Part of a small language model's weights.
Size: width 384, MLP 1536 tanh GELU, vocabulary 8192, 19.3M parameters.
Each number is 500 + 25 x the weight over its row's rms, rounded and kept within 0 to 999. Layers, rows and columns count from 0. Numbers have three digits each. The size before them is the row's rms in percent of the matrix's.

# layer 4 MLP up, 1536x384, rms 0.176, rows 401-507, columns 256-319
104:453472529527498500489500485489484503484555504468491521490510509496493544522547475485483489524553506557507487471500448492484519557534496511514454502514478476499541469513502468519543506477520533
094:497534475509532541513519508467492530473460526520525489510503528445494504511483499479558466511500478474491470516481453523494477508487511498506425466470461494503492532539525470499554499458494536
124:461550452511503531513493486464510500492468459481498455522515500545528478511532497452494498492504505513484521520532570541496498488505499475500475496505503515495538481506490472468554475469512508
094:519454482501499506496489452486501524501475517508519499524481480474517453472536536524492482526520522499513459550460512452488516531494534518505518510521475526518506532485484483525482463547508513
074:515478483527437497489514534513487472501539501493537503495528552492492487513482498495527534460535508502468500462504467483473519508497497491535474541499505503493458518504494516458506523495488535
100:535535475492512500529458467527471548453495483521534470497486485496518483509480475484499483496519509537540477463524525521540497519518449507530474489517492437490477491495550466549536520499486512
093:522465482528491465539523500545480466499446507531512480483500510495498480507513533435473505512430496494492515506447497519537494531523506506502517536509529519585478499495508455476510543517523471
101:497501488512532510532567518492513494519487511466491574493504506455511503483497520514476485585474501505530535503500509539523529535527470517528523507558530509501536490499482470479513495499481519
110:471525459518528514526530470532509522509471524536499526500498430552489456532526520484455529491465536493517505529498516536517473495478464497540522479513468504471478499487550483504480488533543503
100:518496497501532480455487501504476497519518508506543522522471495526486478512535501556502483483512515525483542518493519550487499469499483500522524498521462515478490492486476554493491510493495516
092:473498480530523536458504508496489502508486509510477583479506496490555507544465532466501487497566436516484538503534512514460486514506508482500500511501515500516541516497505490525542521471528507
107:531484465498510498492490520479490486502496470484501516538535486483496493502488500505498460546541515478526472488485513446506460494477516483437422503497498487498519458488480491526518445526542490
098:493507478526492517524528474498492528532545473505547488495502482509455515479495526525528501534510513483485482533501562514505460501479531500513529457529461487504508490501487493530527486530484563
081:519497505526473485493503497534483484479494542501491528475494490506527551524505527463530481501502499506521516537460511488481499421481465450478505514490493486473534469512517527499508494549526509
100:481509510475513497451554550492469502482500505509500485492493506561536553486479476484509463498488492480470472494478478513501493504512485500481492474500513535470513522466496507438496509478527497
095:485497475491466490524506522484544510494499493489512478480555496477514507504508501493516510508503455521471479503499527483500500499455508514472540494527498496512520504540502517474490495549518465
084:525501502502466468515521543517470552528482471518528513497494493510534473525479544504487492457516578548468534557449506514561466484482464510456494472516534504494497479481455501508563531527523531
107:508456492503520501460490480502490462534553495499542524469483484473482563503455532460572514473488520504535502499511481501511485528523514513508534478489484480521504527497491494523501520503520509
094:509495477476540493502477508498508482490482496465521512436499477473480494540542501501543500474559522505521526524520513521537552460499509451448497508520528505428511505452498475488514512517512457
112:505475483491538476476525490483527438486517488501519492478509497467508522489505554503504508497464478479533483522461453458513483553530505502521524485535555528511493497521503459435533569514489504
110:531518509485482495478490492512510500494482479494550503518492480471481517532480568487512499492480508469503513472483518489520466489500505501518499488480512484472490526462478446543500487512518494
116:502509502477467529498428507494469537510484475491503508471541556504538501475541512443449481514546472516453520551502523510488470539468487473509516476508478519512514498525467508460515486506511482
115:538484484510505510511459488464477528529494481517488480469479488494530549495467528446457540507496501496501491502527491524523511486519447486476514474506507474551447500506479502468516501534491520
104:468537496492477507507532522492496480511516458478487521516464487437512508475500519488507500487482493467483481490485502465485473481492513527486505452527478486476495470471467486493538523488516495
099:464542502465501543466496522500490465414501485459534467553507472506496523475459481542468502495480523507474503498515479508483489520490479486473460503503477484535500491502480480524512514433434504
091:510491521506514485487528520517494504518454467462526491488516525433469481500520504509489464456440461490464490501471433489504474491461449517501515485498505509509477522507489490513481474513490477
101:473446522549525555501520508527426482526481507481510492500506491517504487485493475462490515506494561507473526523486508472476511441445477490461522520502494474509478547502512510494500501488512480
078:516469478465537423462484500551496524522525497514513479458548439494513512483500492512511501471469475499497470478485495505502415487473515506518477495473508483500488467494521521518500505487492483
088:511499501498527517546482521516518488490481514521521515466486511490483416444515486479484465465495458470547492507468495502537522470501517451476492498527472505498533497511504514529517489517534471
095:527458513509518498489481501499532478500471527444455483470525475497473475474534500472515555508526510492465507537509518508477497499475489450467512464465484520485521490556482520448515420453520460
100:536537489527491495496505500495517485473494459515469468456500528464471509512528498501520499473509560491509517491480475489469466519541511516493521516492464489488525501486467468546469457453523483
102:529463531479524503515438509494491498455487541510468480537484520460491489468506495508489505463509502489497522458483510521519534507481446528467537539543507505482507514546514487539504463481458489
097:536530540514485477488521502489472520513531537516479535499462543462480453527547481542519546458520514442512532551491509503473483498516502503472496452501511497479511489501515537438460450463502487
099:485501490477497493526501518465513499448507521525468517480475504503492475482471508472505513462503518517503502502526552488498429491443464526492513537514542501503504498492501502495513480475483543
093:470495473453502515503483518525518553507491498463506463496497496488539480542531489462495528498525502512556454523527515526463580503486471462499498514502518502494530494467520525471494504470487481
103:524507522467500494484493472485508482531488508535548491539495504505522497487481471486543505490500493514466468461491519529492527463504511509484480496547512510541521535485459489502504494448500490
109:490523559475504493528518457505529486468461515468475540507521495510508498524499512496471497474497483496505496537504493528518499498498529530463499462510514520485469510484473543476474483501511519
106:517517545512499511514503524519481549526499504463492495467503530463501497456509454523512491523536497490474473469472499469525517489510515514481534529506509489545529468505481516507528503498515481
111:532465491504489542479506478504561482484470548439480437483522453500488542525519483514490558519514514474469494532489452501465511450538465487477498537503505510463465507491476531462522487499523510
109:472517451528534508497509474513470536518527514484545508490469506511508453445523521509490510510508533516543469473510510503486503525494522502511462503547514520468514533515483475513481519523490468
088:533494498564493489507505497477535511467495493510473544514502483487486518512532541499486500477522528484545504462462470531509501467501497476479481511509532464512484507516499513531501504480537518
098:485503494508519507548516536518467502512457502486504488483516502522537518480517492504505517502526456474538504508500552485512515484496505482472449509508493470487521504501508476480506558450476491
102:504509547487495526478475520482512530529470520483497529470521537446501517488479476508473470517513481482518491491502478527539487519496530502545520515507505501473471494479501471507504540518506494
104:451518481450469492510527469508453510534535491491500476510506472485500525482500512506479521490494528480526518504492457489508485496492501514501540475496480433504509466520526466506529526498475509
089:497463529495504517491466518529487521530515473515531512506464509509466527465485483544507520533512485510487502544529495499524507511521507480464509487492535518446539533552505494448480549532510501
097:482472479470492464515527473502512525503477488473547523526510502459497494475483488500516469500460486501441507547504501504497477497510506460490545556542538480528512506512442533484500498539521518
093:505522480519499497494520496527459486454476502473508491495480486475522514528506505517533467491513477512513497505521531483492517504513492511549506509479452489491513480503531553555465564522517503
091:511538494454501522482487495554451513510458507478468504473487458524497514541517525495518523511528480459509550544493530473546515419501489464493517512482458476510500515503468483541511491473520453
096:542480515532534480470526489488535487493493511516527467456529481510479507507504478483452442512551510497518515466511540475473501499529502541503490512515506455514506500479487512486480530470503451
116:502501520453535485476518431527475521477465515509487501507496506509491476501520466530437470495518506520529523502533491488485462526540530498495523514495515507509493497484513512518502475502527482
100:486480508467539521517470502513525474543539509455515479504473492489454495518484503503495520511519475531501524501516473537485439478541494515524501478530504498510492466506463508500530533469521531
100:477494467520505521463478447505490471457475488531481453482464496463516527464542521547525525525526518504468497506509457486505535483500513479505499492505478465521456446488506456495497477511512544
102:520550529529463495493468494470518511514484491485463489547495449519474462558518470508510479499487515469522522522521520479487478505536449515471532473473483508544512517500520526510536502483490518
103:477447469480497540496477455503494521505496510508447516475529471487495508497501531524485509515557480510468504499469512530531441468533499524478444461521501519492554469497476490484520496480494491
115:562520493471489486487501522512509513515475602517528472491465495517510598469507459476488506472488523469547521485527482512512488462516495509457496505500456494470510463472489534476500504492511500
098:500519511511516494512488508506489504484530515501477537510503509518502504499488562518515505539500511504494503517532500494455489521465516467466517475485501536530525471467559552485500506502476498
108:465465492525508458480488503519482507512535513479466521504505521487457531511489503535515503462525546452456511473519491504511515490488522491481520575506487526528513478493469540507498512455496483
083:474508544471508479490490501532514492482503502493475471469504479528457517464547536518484419511464517433501476490492466502483483500498484495496541481528515471527521487501484499584492501494486502
097:511518493496572507475445523468505497560468468454526540479454509491474518496497495515515458525522470529505487508485501493474534546526518515493466505535498494512483524491476458495520504482517455
092:517507490482499501506502524506511468503454486477496541538522528500454505461492531484516488490513522489526573510495495477512527471477504465486504493486503479499483475487503468492516524511455487
101:486460488510492509467495505507479523530510525498456488529509490500505504496493418476465503481509488498508496531500506517456518479480492510503459519535480477475512498505524492485515490537503527
091:510481491501511541479500506490491541502526519437465549506451535506505439525501509477482503496489533480471478536529507492500522500523474514499542491488475558483487502473466475483496521531522523
110:531512496466507529503543504489511473516510494492490499420521494497501505499446507485510503538470489504529506534520537510502541484543478552495511581473495485481440500531469472489486506485514547
105:494537460517510538474480477472477514523490518524526492463515493518522466499500459475525478501509512488456456482503507526478495519505476478496525483562517518489523459480527485485472469468508526
085:492556495484514504468500494505495480539521455495515451429470545490511504484525475506520509455498523479491494490491501534491498460557476550523489484499500509509492482513501465528505529434520459
106:483517525527493520489533485477480485513488526505513478499549498513552512500515498515539524492452493509508500490479538513492484522509514512477451503495472504516487472541508475483506490514454445
104:460489484465521497458495530497523511546475514517514496535504465555485508507485524519483507553514478464501438508471527515499493502473541532489482471541461455523474517471474488540489523486537482
078:493485482489487489500498491517519493503492515524519460494547504503494514452493467490504540542491537458519476469515486492488516486520490470501576461511474508517563462510498484486495466501488497
086:492512514499512537496552492537500536536523473527481481501498512486490495518496470525455487514494519527511510507487527489503466497450475457513539531538489505428467471506476498487490476481523494
115:486507460490547482506469537471498495505523463530470538531531537500530482450487516530475457484488512511521492474466556486494513533477501529523484530513529494487562531466497496496508462484477494
090:500494498525493543487558501529542492523491505481484467487516486510481491458477496481512565503530497468473468521527515533485507478473549497522481490519501501469497471505481485527493514489539462
102:499446450530508487479531487539509454506523493491512536477488502509489527475513502495515496554502511506484482495526521490509522478486480450496521496525480517504541523549496472470496485500512447
101:501497487522494548541500451483513484495510547483500496515480509530562503509507493506483489511486507519505510446507515477495469524492531492502508484509476486502530489470492460488490503492472491
104:510542509528530508522525485520540513503446524449510508543515474506515496492522532531527444512497509485527491495522493439499505491551518471465517473502517502510515559516520477514496514539555500
096:496502486499528470478527504519496471511491516550493482456464474486533531489499523477501492538490461491487514502482502536492569455525507527494514497521512464517477521467496504479459524528524480
100:456522502491537499506543499481473555525525504475507509499467479518505519491481466502491524501523533475558495501486533497489519490498493507487512487505496491504469471491495526501496516460487474
108:505477486530519508475495454556467530477458552511546519505504475503496532522532488470521492462534491475560573484498480532538503517527492508521497488524515555486468473511472476479516492458479526
081:516523497485501480541513495479511528512501474499519484504532487484484496528473504467504500547510469517447466514519495471522498472500511541475512501492506490513494553472490547508503491494490529
102:506495472509509497512455502506494483515472534499538534538461526510523529522489488504493517479513489492495462482492518517540479500523475514486516475523501518465548474551515500424498508452522511
095:486490528515520457478488518481514520491503477481464519501474517505479524438538510534504555504503490533504483489526537525489502514453504527461503508495483480501482446502513499471496517476521479
100:540493510497453485508491510530503532514495496442529500547554500455555516525477473540557480510530511464518460467513498499485488521522491485511484475510499523424529496483523482477508508566476504
080:519454500479500515468525475487492484456562473525486519527503488515483524515518474505525539505537542534527517505506487449515508473527463500492525485504500529530470482502497498444476498486508502
073:481500471501531480508528494507508502496507508454468454482515480494528529477471504468508498481481512515481497543472477465505508510476501532496514475507469508493539479504516464520477485448453488
083:526537471535476508560502477534493495518508488491503476465504468543496498506540504481567525494513491524485531497462540515508465455496536476489506496520501534490460496502528461460495494476515478
098:534513487492462497493463514516508521496482511514496539511498497475530527470523544496496531512524469531520535477521476543503467507527487503483486526523489535487496557521475487495500530490474438
077:467474509511520458480499522517489529498544501532504469480528451486469461494501486563516564510521514503515510433504480556458493469463474457503444499510472487473486514509499458447512519538492531
092:488525472506490494506511562505520496502481512486506468489497505500516496534510526526520520543482473452504520460536480489544513467509486512540538485471492518488520504496524506525498480472472475
117:491531524487522458473505527484541524477441527522494481513502495518518527511451482549482494501455493536500521529502514491554501502475490496515498499476463459499527527507488527523551537522510529
107:500498505482484547490481529517506508522517529487502468507492513495487507526528497527521515491487552519500479455540516502552494461489527513480495474467513537487486446499473467557490463542487506
092:484509461537507508525493502450485491506454509478507535484479480516542490505475497475491505517519535519490481466482472502483464514472481507465513479458509522467477512482441510512520468460472513
090:497490473483514500493517550481489494477502517451502510483536475479517509502447492493485474534460499499540494548511500520514480511516489514518504479495522501491521478520504513492536507457482486
079:524493467529500481503528459505474491474517528504512525540495480479476524524479488511518518492512521520443473503537516497501530480470532566521473492513513504517464457533466489542491487498486474
066:480486502521516484518482527494511505498497562480524476482489505522513461513460502497482480536513504472508489476483486471554490508482487533477505504474483502519535475491494522542550546462552484
113:487496497504509496468513490475542515490444523531459505492536476537461469459517474499476505500517499470485464483524523522491527506518516499476515491471531507528502528499495511513491494546482475
103:514462488503520509495526513527530489524530529452509515503481505482488469512500519499526487507516470453447492495544511493515494519500489482462495487481494507530523471493525506492542515486541515
116:539526477484513506476520494528539485471458505472478482493487448480507513516545517504477513517549465507457495498512514512483490495474468502471504501556503482493457493532503531445496498495477485
097:499470493493515458566515499505534524472514490528526485508484486471509469485495543514468441504505457505474506508487524491488467521468499496461496475473451464492475552522475507487506548502473489
078:458525505484491521502477538560457501544498515511487493503501512511511486488510498481473531473490450477479496507519489494492508496476523513498554552548470495531536487504485509494467520495486533
110:497489512529478550520483465479481470497482459491528446588500442471523532467506488485488502508506496506456491510499486494487522496531538540521509530541457466535488485519520470522499482505522467
107:498519503494548547478490494488500461535481496479491524501498556472472499496551508496475472514550522538510470532488501483542488513472551504518513494514457536516489472493503490476544526483518497
110:532468489481564476486471486527459499521472530462499505533475485495511510523525520484562489422483508495515484457507439519512500491489520505502538488521466510503522499427511521536509480444510497
118:488477582497512546502521499490550505496506493508525461498514495482451524516470469498494487483520481506453498488501520496506514526503497549478494521533471498528536466480516527495475534453505553
086:531513497500502507484489465507462547500538535466517467507515495477482473508542535529505531488500522472508509477504479489490538487483494478520474536513501507520487493505529540537478530462499482
120:463473488510516490452514461504489488514519532485522530536520523506478494524520502491470463507497502518499445498472546495509515530563524511511505478505484514488515452514535505496495478525537533
105:515538539453529529511486487492508477511526512474485510515504492472480504524484508510453476503477504472513508541471525491493525462438479545479435511509496477509478477484501503469510503489489528
074:496507465478481467493442517532457483509530497565499500495543431522507488505522496516508507487510494519542479491475531529523477509454496483512521495505502499500529513481532506512489487502536563
088:482485431527482559455482487544511504451534502464504538485501470498526537493514531486523470519520514482522495498516523544486495549481523499508534480521477531536486493472536482492500426457496557
# layer 4 MLP down (transposed), 1536x384, rms 0.173, rows 401-507, columns 256-319
105:522470534528495535512539547503503509501504498533513517496476497562570511495485503490500522477515519500522510493511488519526504465512498480482524498484498488469504508468503507545450566500532522
090:513555501498484500447511492486521479480474526566500504469512504514439499529483492523495449493509500523491504514481506480492484495468529537495505532466527525480500520490485522549502494537531509
137:464516467491551485480460462511469549471491496505499504489492516500509551475529479505493524506470498477519503514491490518470507515554510464506453487465529501492507497536504472480487512482500533
102:490521451469460472488474479518474502503506480473469486531479487483494461464522470492503541520517490461470500513476493535472496504491472495479465526476512492488470489519497498492504516507457482
082:525528494530538478497493487481504516468471467491460523498480485492538487444494512444506534495461508512480522537475476549548477528519564519469525478510482487472521496461499536487528512558490478
092:483493519527497483498502483508510492520472528502535508466520487511445505494469461471502503507468498506508489490494527493490527498496492499450492508488531515502517486490524502482498486496508501
093:489475502542474477435508510517544458470456520499528528499520465479471532505486507495486494506469503531522517477493502469491510516512451525491501489521518516458465502518477467511478488542468523
093:515510494486505495451480441525516524497474516489453495498508479470438517498466433512526500485482530471534498514491507504502505466512459537482501500495534504515519498480506453531514468542502470
121:501481562514483506496507469473483499531479507492501500464545427501484528499526514511506506511475527453470494486484524500546476490472442554524506549510474503490501475485466539519484522501486481
102:508539466515526506478455500497475553480495527474505522535474496492509517517532509505467517518488479485479497485476484482517497514524500537543504468496522476459506480465512519495505518507493490
098:455500547542486509498520503479512499492517498445502486470469505506483480532465458485505518508472505476506489499491465495526492505483491501551477526472532490518471484463465481522462494484473444
109:477470515499546539507496475506493508496502514514506522501481546531494482545513507521494500531515494490528487490473486442547445508516519496474476493504470486497496506529520480455479536544479535
100:480461538462486445482512489497469492531483507514543504529527485468518474478517473492490556503499512504506445501477500431489540491528484511454519542451475476521512498542524506525485523451518494
092:476476457520483449512472514524487508559456490484515512502464498505483511462492512473493495510474506501482508484486508528523536488520519494494493526470523496469530467496507466483468500434487494
100:497525474457497487478500483487494495485464515522498516522471488541495463452504482526501505535464483536508520495507543476530489485519500506470496479507511489474526438511523511452503503512492507
086:503497471513509482504470501511472494534519486509456505504489474498492491490477499465522522490479498508512496445491459509471508530471463490453495485485488518495492508495476497518492476521522500
090:463463503504500516416491478480498448519500503496481508517523474449459479505500462479501463537478479499555475509506506486510474566506484504427520494503522494500496517509514490469501464469500494
101:443498523522484483513509497525478497499551466534494463455508478489513505533471494471517501469463504534540497464513498481476525539511521514513492509499487536535538522492512532526472536518538505
095:503487468513496504497433507454457446530491517500452516513514499523494439461441479500524487514470509507483443470477554516543486499479536489508477486514541495487437536461462508513503498543489526
107:469506470512479489558487469496470519510520525513477480479520457486503525484533494464470494530487504522480526477505505530489472544490492488493524489511485548479510487550481522509510537508503508
116:494500492530527481503452514539490509490484474479490505530457517543490495443455485507474508488494493541499490481508520530490524486515481521535496443489439474525509489487555489509494523508513468
118:480471447504490492541477528536497511476516489496511513470529522502488525506480507500475500500537515521498500529484494509537491501556489469504507467496495512505489503466500475480505494491540531
094:497523496506510494501504507508492493531495499491525486479508504500480504496479454487517496510502504505519493474513496505509485485482488516432499479495518502507518494489532517490499516480483478
099:515508512527511489495512539458474536496471511509506496537482535468523481552533510520487497468466509558530502487490484472487483537490506493501521470503531539484490475512484462483505527522554496
092:485552539514499485548457511505504495473492496472532518531527499486465497445497463500490550466503524504496542515520467478519504486471479489487511499476483477506541447470496494538463532487513444
098:472526492501496468523529517540478436480520472500537540472514450484486493516527456475493507496495512495505516525494487515480465479480490509484499488491495526480486430472498523506495539522494462
090:477584506440479458488515537514486540464490482502476492518501501508528490511474504494528489482511472478495520472512495487545499542512485534508501484548520502537532519491473500524514523548487524
077:454480524479486506495523463475485509512516493468474521491506461533523487491509491514464461492463529514504511533490511497541549483522498495485435516488495501520456493501488508510495462466497486
093:497508487489492497463518491467542458523483432465498464476515501484479528510488499495484505460498515565495521470544525457492505438495520482476499502459504515454529481513500501494479465481505514
102:484531466505551485535464507505537458483542518476537529488517461488506512473454476470468484526496531500498495521504515522506507492508487519536488510557483497515470498465531493499454487531465519
095:449505536491515475576501493527514498514464487502499426498484535495528523512510480503499503467525485505463520489474515499472523505495503477525515474441517472503502503549514482555464487456526460
103:484486477471476499499479490497459502458492492518494453441464530503495495479487461510568500477471506457508528529500518491480498460531493550494537526492505550494472499497533519548484483490483534
099:512535507452496475455487470538490532521494502510506528454489516485488468558498504515491539528505509476491488549511523479525462500498494554501493570508486484487466476505509520518512511492504480
104:517513491517498523445460504495498486509504513469472537473533456494469525521473492510508490496483485500527498481542490503547520513515550518492554545484494492505509476496525533524511516518550481
095:505530526486511461491537484562529515545502490495494524485505508539494534498480495486471501499473530488508531480486510511531504507520537492473489492532458518467506456474498493468472522560506506
101:485466518497500501520475487516474549514496518506484517527546521485509532499541519465508514487514517501476508514505469470499530503493473485523518482513471487537521514492500516531534543504495501
114:517480471495493537526512468488483505494488505484502507509508512533437497508476483538441467526465521486463527531493482488490501484484492458429511447522507537491487519526488506482487502500489480
097:516480519498521498515504499472496486469508488487512429507504542485508522496464515497495515461444475515521484491520483412496525549496571530535522476483505490480506524486474465548530483526504485
117:530502439521502529477481561449501507479497537519540523477500491484493538461490489495552467495499515458493497466502481498496538467488495510499485526498495494475520537480489526493436469514540486
106:504502527524504463506484555531479539529488451512519455530518484491495464524502527495485486469525523472507504537536534510510477426534501522498527512501514499523491506494516467520498445477537517
088:506529486475476541501515501519490520541513454505457482511490500532505475492462467496515472479449500483524480457558510483498473483514517491465520486497505519445459473506482463454529518511492507
092:501495499512489475491478492505499500425490476498505516482506474486476526463500473502525489487503520506509475516536508499504530542517523511495516473492474500550492450508528500527453509541512497
102:494516459506499495502499549485522506482498525534567506473535467486547497516512511492472498497545530533512489472501552508490516512503521488489510491519508495500576477527489465522547547480466511
103:478529504525507469508498505470494511478496509472477464531507499512465491498491501477504505470496544532479476528524490521481513472524451507505496518452520477527483509513509511447489488451460502
093:517470503510492509472519508498488526466503471497496513504496501502529512511538469490507475475486489493527488511474476487481459494522498481486446505508500495521471474489487538475496520496518536
093:466521504515515513502493505517526496483511533520473442460503501498465482498499517529506528477541505489522491485494484492521506533487508534535537468454483459476496500474566504518477504463505480
092:485480512486534468493541515484484490474560522483456520516495470470513490529511487501468478504499484502508520499469485513519534506564498501492511487512483506501525509496455449456466535463499480
096:497482470481502473516462488481494483508483481494477514499476511471521494526530473514492491499465516487508504522480503510501515509491537531540474483488482489450519483485493488475523491526537554
100:486507498527480523477502455491511513483489538536498481523492522468511466507522520495508454494504523518484509506508498494510505473491517498506474536486490500493498476555473494478495522475490502
123:521481496456477538506466514527509486492470513509519513514514451480489546506487474475492525491524486548479503490481477551520514492529481497447491472447542520516523539516530510496481512481506516
091:504501515470510486506535460480511462540487498462532490487539526525510497497461504522492492486528494474513514505516514486519482552492511525518492500499512518482494506477543485517516519496474526
096:531490552467497452509554540518525496558503515467522535524515515544495461499471506501498480463457474508542475498483536511532471511454511513521522471501517515517549514485470539504498540481498458
098:495514521450436520493505496467477476484477555501501520487478503498507512502475468465526508532530513509495489481463496490502461493552470475577493548513499547507494512483465479504512469507459513
093:483445524495447502479523472532499521531497481507535457501501482469524493547495515467473534460513507493505554530509514496511511521520503486490515476494506460465474478540479536471493540520507500
119:500515495496531471507499506483480471498497521532534490507496509501504562483514476496509511477466469554489509494487525476475538481506556512485482468515452482512504463477531506498496490498517498
101:508504487514480470499480417521519471486502506496507458496494495512500489512496506487484490463445508543538489474516513470496514456480497531479508509436509474472489502483487500485468498495514493
105:482480544487476530464523477465497476528511484540506525540496504544491486484507492517492526484502524484483524503527511529475516519520499566488440475501532536542501482491533502517503495499505507
081:460529510520492529521537481467466481465543477529490517445515503509505474508464514517497499541469492498537519487489495448525478461506523499564491466498503472516511482505483532475497517511508469
091:474528484481475484501536490476477504492525521490525496472532520504517510459522453522530515542488532480555498500522495447513483506508509539498497504477508504514496443512481471506489506475513497
090:479502508422508484522509530482510506494525530488509480498474511503484497451493528479524526491449485474501507490491471492506490509481481484491527554468465503505492495507524501547479483490481506
100:491499462482477506497523499494503510503476452500496478481482512504518487482518523523499538519490497507426513475440535563491491514485487508493511503460480491540472473489500546481507477481555512
093:530517498487493467473438467467496519469520509552550496509537493510540513474513468489505518520487517520482503488535467480518545505490527449497481467486468496478523524495488511525496533508521472
079:506499477493471497484533472506475490496498513508487509439549524525482514472455462485517530523496497509552506515507505508482514488501504476447461507527552500493501475488548490478496485498512517
108:513492497526482486526510476526508512537477453525498489494462497495502498503505490477511514495494546562480506540479490464439519512555515536564484509501527528521511484472509484460495503538463492
089:496468461485507524518493502480484500456478540494455477517518500547506496485485540470443469502493500488475539507524542485494543492521491489488494517508517499480485513511488536550547467517469509
105:441439501514527493521481535476482525481505499487465518500505469525499528463525507517468496468492465506467527488506487473506457514519429504464465487486503521478516553547532522486519483467508513
111:496497557489471473491475454523512469510490499523502472474467464518514450476477436478463497485517475463492520497541535524458514485500509470500503510560482515534525544480482543511486495485504506
076:446493508526465464463496478475507465497491495488483491513465487541529482528517508538475486482496473521496504560508487509497527512538492531503491496499490501525432504492522489494510464504505520
086:518477480473488486476487489470516479471508494472466499504516561496487466498491505521472510493500484479475534505491436490490468489500526494505489466517498475503483471491478472489521558532476476
124:514486485499488497448486516551500509476505499512497512508508517556538481526493493484494503520503539473512463451491578500543486527453525420496519497538498492511542539488546518487481515488530497
090:465492537510488476505506465476470523483520501509495509495513500481480483476532492509556464501443536479500527503490467505503511536519466493516523544511495468497471518518521487515486561491491515
095:483489520491529508502485461453486491507525515480487514500519528520504518495499509484528479479512492538481474485515504488487527580496558491515493476488536516479505528471494493474526496467504517
105:515513475489464514470477518473525475440489535544482510506499470476491533495494480476501526490485514519501474497481510489502522511518517494548481480480522511466513539477478541519446512506499503
101:479507441509492488482480433488468432487486511447486481470462459503475513480466505471526458495502504485509495502462478501483515497485481483535482514517522541484507511452521537524466449490526474
096:536481490515471548524453500496482514505494454474455497490489500478498515515492448524527493476474499500534482471521485467472437496483502498491546484498495557495487501509469525505532526516477513
106:496520506491474495493435530537507520530511483482457493431501500471518528538475497489524523469490531523520486498498521499504523487494507531526477507500524484495509506530525504497512545511492501
100:509448505470499477498536475496501500473490478522513463557513519510466511495523431502485472504499539510446521479497481502521474535527519502519501481513493523521484496513482532506479461520507529
081:477508499518517558462537528519524516501523484496479512488459519517524513484489498523504518478458518463563516484506500502510524544510494468504494474495478496466485482472534461499488512498506454
093:489536505515472477467517509509444486499465535499491502419533516504445485512450465468467508492466521496519465518469490528507524503515549492523473488530522482489467526502495463486504496515498422
095:479465448503519505522476523487478562484507478531475519512512513501510431496506496475456495492513501489485498473510509482505520489523498488499520498472478555488479523500505560492448511507478468
100:514476486515532480493504533478467467522455517489488507499489515540487472497523546511500492513451453502505501541518506504422520480492539543488471536465439511511542528479499520466473514526473521
102:472478521519509488451473509505473505484458449479511497499520473506531454414473453465480480537479457483516493508502512476502463498524527462524513527485492520518552467496493516513500534496515516
081:469506454500493505455524486457507470514488493510502513483430530520504479507454471541460463485498475472494516475495485506494498510529488519537489502517452528512470467494469502493509488530496543
083:500507500493484491500529482505507497482523516485476525539506458481518481515490471521452436473469538459519489520501482497484542489520506532496486474522483506456482510540476467509496501492470506
098:496492467497494477467487473478484526527535474519461511494491508456527531495484471507496504491524544545526493502512438526516492472540494466502485490471520519500504467485468507537533494455464526
079:526518517493506539506492486486515474488496496482468496511496530517488467486480509504481497516505464494499488537501505507520549531532508501479517481516510486520481544504521496490497436510482492
093:503459488498515485506477456486483492522522516494492511520489521513494492520485506473582496482498515502513475486529513490501500506517474447512481512478529520480528524530491472453503518520487533
116:451528502435509493495541467494528522491542517531499497468505504512502490466494480508475510501532461484496487506487501518497477470516500518506451501531486455543474512475462474473478511518491452
113:518525491487479532441484535509518506548548470497482485502472476473472474488459478475509502518445487508531484518521563524533490505508488536516524531486452552487467461482520452528526512500553495
090:488513509469516506497498459507486531482512490523588570498522502513495510449508483492462557496500500525537512486511495501473489508487498522435497500540527517518546489496504489494485493463477455
092:492486517540503490466480499524505483496510464484477518520520460516438496471468527516488524509497523509523520526521504500516556444476541532475479527526554511494481470518502518492501471463456506
088:515483517520537487500531527486507512569441502506475480543479461514485496498459494478468476446456522508506489489519494508485508537526479486461491525516482495494499486482487486528519489463534518
082:503501521494475484481528479520472486441482437494470517532504485548490485460504526504514515459508510536515551505505505502496499471547548492508476492509509508497506503527510513458473511506475520
113:501462492524495439489498515517492525494479486494495456507525537524515479529503476505499500504522503533504548485498488459512456518451485498517477486507468478499506509473446519486508484458511460
099:487458456474472530507509488452491491501547470516463513508482514489420515523536494529507506522490481511524509481498490476524457497536516518481516477477507487552500525474503477501494536501521466
109:482548473496466492467504499462478466474449520528585537469508468456477529485500491477518495488509516473482505477516443477471480503501478503536504500497525528477522482495504522493475504515471491
098:509495530501459490481492483523492531493537495488472539471506500483464503522546462491467478470473465480540528451506503499459484441513485501531489516462480516540516510469487488474455472511498479
078:493477485484497481513527511451536474515454489472481509480482475498481488515480504479443476487490471523461522491434479508485490511515493500492453493514480495522419532501519510517492501490451457
109:473519503481499531492522474466488495480482513506545513455525494519478488452503489498543529490506492532470495493487496486566497525507535499454469520469462480461458499443512487516452453486489512
104:497543482484500520467523511472474504488524538507506478517459524521509525512562477521510482449528497491481501496520492484537481527505540538497484449500496542504514506501478530488509466530510508
102:496481480522512450486491482505513549486515510488476465509461525490481484500493504473504528496512504466514510508524468503543510475505484530496519539464473499511506503564497457468519508477496480
116:497488494542476533493489473489520451507515506527466454477509546506470498498490518541521521483535445502495475543527438466561521505520488505454483500527525477523503468485500490496503474531452504
096:496504495471543472521481490468499518473529469522507469517506486512498484484451507472489468501458537483537482499502474504524522517551521465509491522538534487529577461503483431505526493445522484
133:513503521486511485499480525509496511506469481506501476507469508518515479546520467509493464457485533528480444482515517530494521506553529502553489533493526524484489424501498513492459522493521500
101:488506513477478448479490507496507502496475452499511501502488533533492476469457478498482529507490558492526515523519477482516497519482508508552463515464515494481511460493516475535484519495489481
081:495503496505488495478538497509487483514491507429515537517483466509469508495467509488461502515488480558484509437472469516568531504495527482469438513493482514524445467489512511527544486499506547
084:497499524466470440499520522478457496527451485535511482506503534499502507482520456528488513487471490494525511501495510478510504475507508523511488551514476455495484505503490471526473556509485460